{
  "intermediate_size": 512,
  "norm_eps": 1e-06,
  "positions": "rope",
  "rope_theta": 10000.0,
  "rope_fraction": 1.0,
  "qk_norm": false,
  "bias": "none",
  "init_std_up": 0.0572,
  "init_std_down": 0.0572,
  "lr_head": 0.00719,
  "max_grad_norm": 0.5,
  "final_lr_fraction": 0.0,
  "max_seq_len": 1024,
  "doc_mask": true,
  "train_tokens": 153500000
}
Each number is 128 + 32 x the weight over its row's rms, rounded and kept within 0 to 255. Layers, rows and columns count from 0. Numbers have three digits each. The size before them is the row's rms in percent of the matrix's.

# down: layer 8 MLP down (transposed), 512x192, rms 0.0572, rows 496-511, columns 128-191
# gate: layer 8 MLP gate, 512x192, rms 0.0582, rows 497-511, columns 128-191
# up: layer 8 MLP up, 512x192, rms 0.0562, rows 497-511, columns 128-191
down496 098:110138089091140117128100116163130142150184132081129115133138095188135175108060121151107091079172143151108131078101091088094157124107116168176189111157159082092126133140137114179095106109080141
gate497 108:066140172180153122107107119151133146084163133143107128148134076084082135118115113089120136128142133107128138173099211144137097121117113077138131083180112137134102143202140112079193112095170113
up497 103:113115187115173135178136131148124146108105130083114093145162083063096166186175152161090101151110098096157210111139099134116085122108041178130061094166089086123082127124076064138054165113153120
down497 103:150148087157140153133145130146117175101166133138115123207119169163160100141112127108190128093148163127092101159129047134096135133100126108154141160093144162127079113081101112127125140151170143
gate498 111:084068074156120110091100147107106187161156119150134127173128015136107106113148114112126106120118118175124132098070104118121125134156167183134170094140154130110123087126109121147173135110127135
up498 108:150143137121168112152124151140141099040144141138088170116150102162207139153202109179145142051124128127154115123133122133106123088144143092107059160162067186089159145151187088140038153106110068
down498 110:085199138138084169165157145112046119091101125175100117103139156159095143141087168053080127143106121100113118116108138147141163162139142153144130113185145108172105083123129137139132156164129188
gate499 092:135162112119135146108184136155222175133108138136112185121120147200146130152112127083162210150082152092110162090096135127138113128125136146080122144099129117136112107199185053111092126126095123
up499 094:147084095140163123129083057137125096125121146174185165089140130092098121125105156145154090098096130147157130117153182112111114092094171122082178084132181151106165141114125134002105161159084084
down499 101:104152079134129122133087178127064122135112077149147154163127143143159172152136143084144157106152095098093100186145129158156131244147164090035103155162071125161088139133130165173126183143143150
gate500 106:165135158151144156126142161147123113133149163153189086111129159086108133159149093141133123135131145105136142136112108221136087122158210155085169157086104159169106160046135124141112084150150070
up500 112:065104131138149132072127158118096096110114151105114164129113121100116131135112114151110122111089139133123147091143117044113180026150167124096132111145073088063087126149082110093096167101152134
down500 110:139117141140113130124117133128096127096091104139107154182163112141142136139086107154166162162091138143134129105112092099111131124152065105166079186121099092140167085202137101135167142147135074
gate501 087:090192111117106180117140132085132148121137107137144106109129097137159117159149141162128071126138125068120052167126112164147099167191100081091151151142164170129133139137083093115127140178143112
up501 089:151118117094143068138081125157107153111112093112173079129128110151160125095167077138120137111132121162138129085121130113099146076129095128093141182140149184148093153068193133108160083155142156
down501 096:128132137087134074102179112141095066107112096114121130181105089104131152106093139076112137111109069197143131078111153053105143152097132148213110136130114131112065091076170162097152143099126129
gate502 106:118102117142138174141158109097126174102154116136160122117103107088103099102139144098077118165120143124113107174195165122082120146170089163152191158118068105197137120116145181170127125148180109
up502 095:077136175108109068127105064124123151145120188156091155179102117137118145167137127104173102092100132141177103175173155114121180151209095104094116110160123183144140125120113215142126107166136192
down502 099:141150198119185173157133149129171107060123111103147170042111122099103127143119138150127167171153117107169121090173181121072113168097091084133119139205077116094140127082139132094153123158105152
gate503 101:102124126109086167126099117118124163145059097117125174119170172135085127131112119131164096163119081106126143133130096152068122107165218139123116137093113092152082186123123134255113117101129131
up503 097:152144149073112168119140111160114117124092110162130197183127117129091125127164126124102094101132141112147131095169087123130068127158170132119093178191123120151065116200156099164172096035127061
down503 097:133119070103117091140172134141092098109145176109117099177137108134114107123175115095062171136126130135094085112118181131101110117077110149161114149122131142128132087134153166144165188121159124
gate504 084:094082061111141140153127088109115155122135145098101171181162156124118095117140142113147152175149131103077189054110083176156151109128163144094169155135127120151070156105153141076103128171060076
up504 099:160113135149121175130175053116185118160083159123116102089150118180197156161119117182088167074143070167139132154117144154096082158133087132140110153140145155158132173134145121138115189131155145
down504 082:143130144147107145157095185134061155105119116125151111135121104174130099125113129155147049115114121099143070086102138179117119146134139074105080148163180082090100109189208118151107094185126152
gate505 101:085109132116168178141147135153094117147123141232083120137100081132147099133168157107105131079130129146092161137110150080165140142116173186121127067060136111126118143181192061108109166099105115
up505 107:117128124117102097143150134084162059153147122129114107130142113129098136105103173159161182114153170195153114106165213125162084165139109107181190140128089160173117139124118104136104197122116106
down505 105:137139144057176152092149173144100119127152097141119129134136137063167184092127143110132120117124102144097094154097113114139185131111124147156117126112172161136085135121084039107113143090152150
gate506 093:101156153163136138152147100192105138162169132122168131096147096129128128127143168181159156120077166160076136101070145145112139098190137117154179114121125098100110149137126139134132138111144187
up506 095:199167146159142155109126118104202115147164070139141082130129155181178132145106162190175149131154163104117110170084129142118124108127119111085101168141171127068044094113072151132119134113147088
down506 090:120122107049178141117151167174098098174124183197149110130102151105180183132117109132127117127126103146126147140140146167120172164121111164174161097137132128137182151154125142137145153070123160
gate507 109:127103111169083143103095120167140109088121137190145140181136121112140108122117108104137124145115137154119154135082084134153107193153143152132081152070145145116098088186152139113127155097125119
up507 107:151116129072067133167125142075169151132142088109115137170173169156154120109126127163131156083198131131150118088163128123141135097112138081102110160132130095162178110168101156112148093096169102
down507 104:152100155122133089159132141064097121129153137164096126083097168134137137096166186189130146146143165119167105050157142112164167060117128134137155197103100132097126154087116124137145076168111194
gate508 097:066176116105080135096148160136171148176141078152113100132172150172155182118134104164102177149114092084093131114102207159145104102154117085137123142136119148087103145069222178150146124059125102
up508 094:125133152127087148156140137183112136132136154096142163173138151088172216100116113080134080061157120087135131104181114123113151111120120092064082099141109126111103123146131099113157132102121057
down508 101:101095104176110122175079158133129170114156107145163153133143157144106100083142079153058163156098144146123123131115139128182087114178108135127202153117118097115172055069154205171115088092113098
gate509 097:109138132107102154187066147086102111017121092151204104194154165086093110137164109122108153078155123106166154124095184202142125092101108167107161143161197109134042150115135144141098136151106111
up509 099:132144082175143113172102151100173106141113199153143135109092179108140072155129106149056100139092164127170108122132095061113045131144088143126081114119099070093145119133114066109099142063146199
down509 097:080171182087115155191131109146123132084106079093134102140184152103035175082152157099086160116171149159152167086171144112159169093160090181141152145136139133114077110158143169094166108191146059
gate510 109:131143137133105112071129072103133149118127087187205112150128116180138153094145147106100154126142079124137139119214137101122124136151090141111114129157119172148144061113223128102176130084082162
up510 106:205075157150130192199170099140131175160162105154055156086101170196168125118178147086164130105082093080187076129155141140107134117073070128098152108124164135198152178114108169169180075110106109
down510 106:154157125150048158086131102120110137107100117133119134070141158134129140175173127078127104105128152072130133100078112171129140083062073105177170090125123138110085110158093124099097193156101165
gate511 100:105150065154117159093107134137162090143105094168073121139050087188088110164107124161105084116147127139129146091097132063202151111114139148099163113161170084136180153153123148163111094101127118
up511 091:088087204168103090113145111145136105101158141110093136138120141112144147147105117160125079108107167111129138144225103130098043150134137119078172113118128133126129126125181129171141107177120134
down511 093:174178082133097128137117150110156148071117108132123077146086130075113077118089125159152144158170135098097055074093181113108124129139106143103136143131131121087200125128102152070188098132094159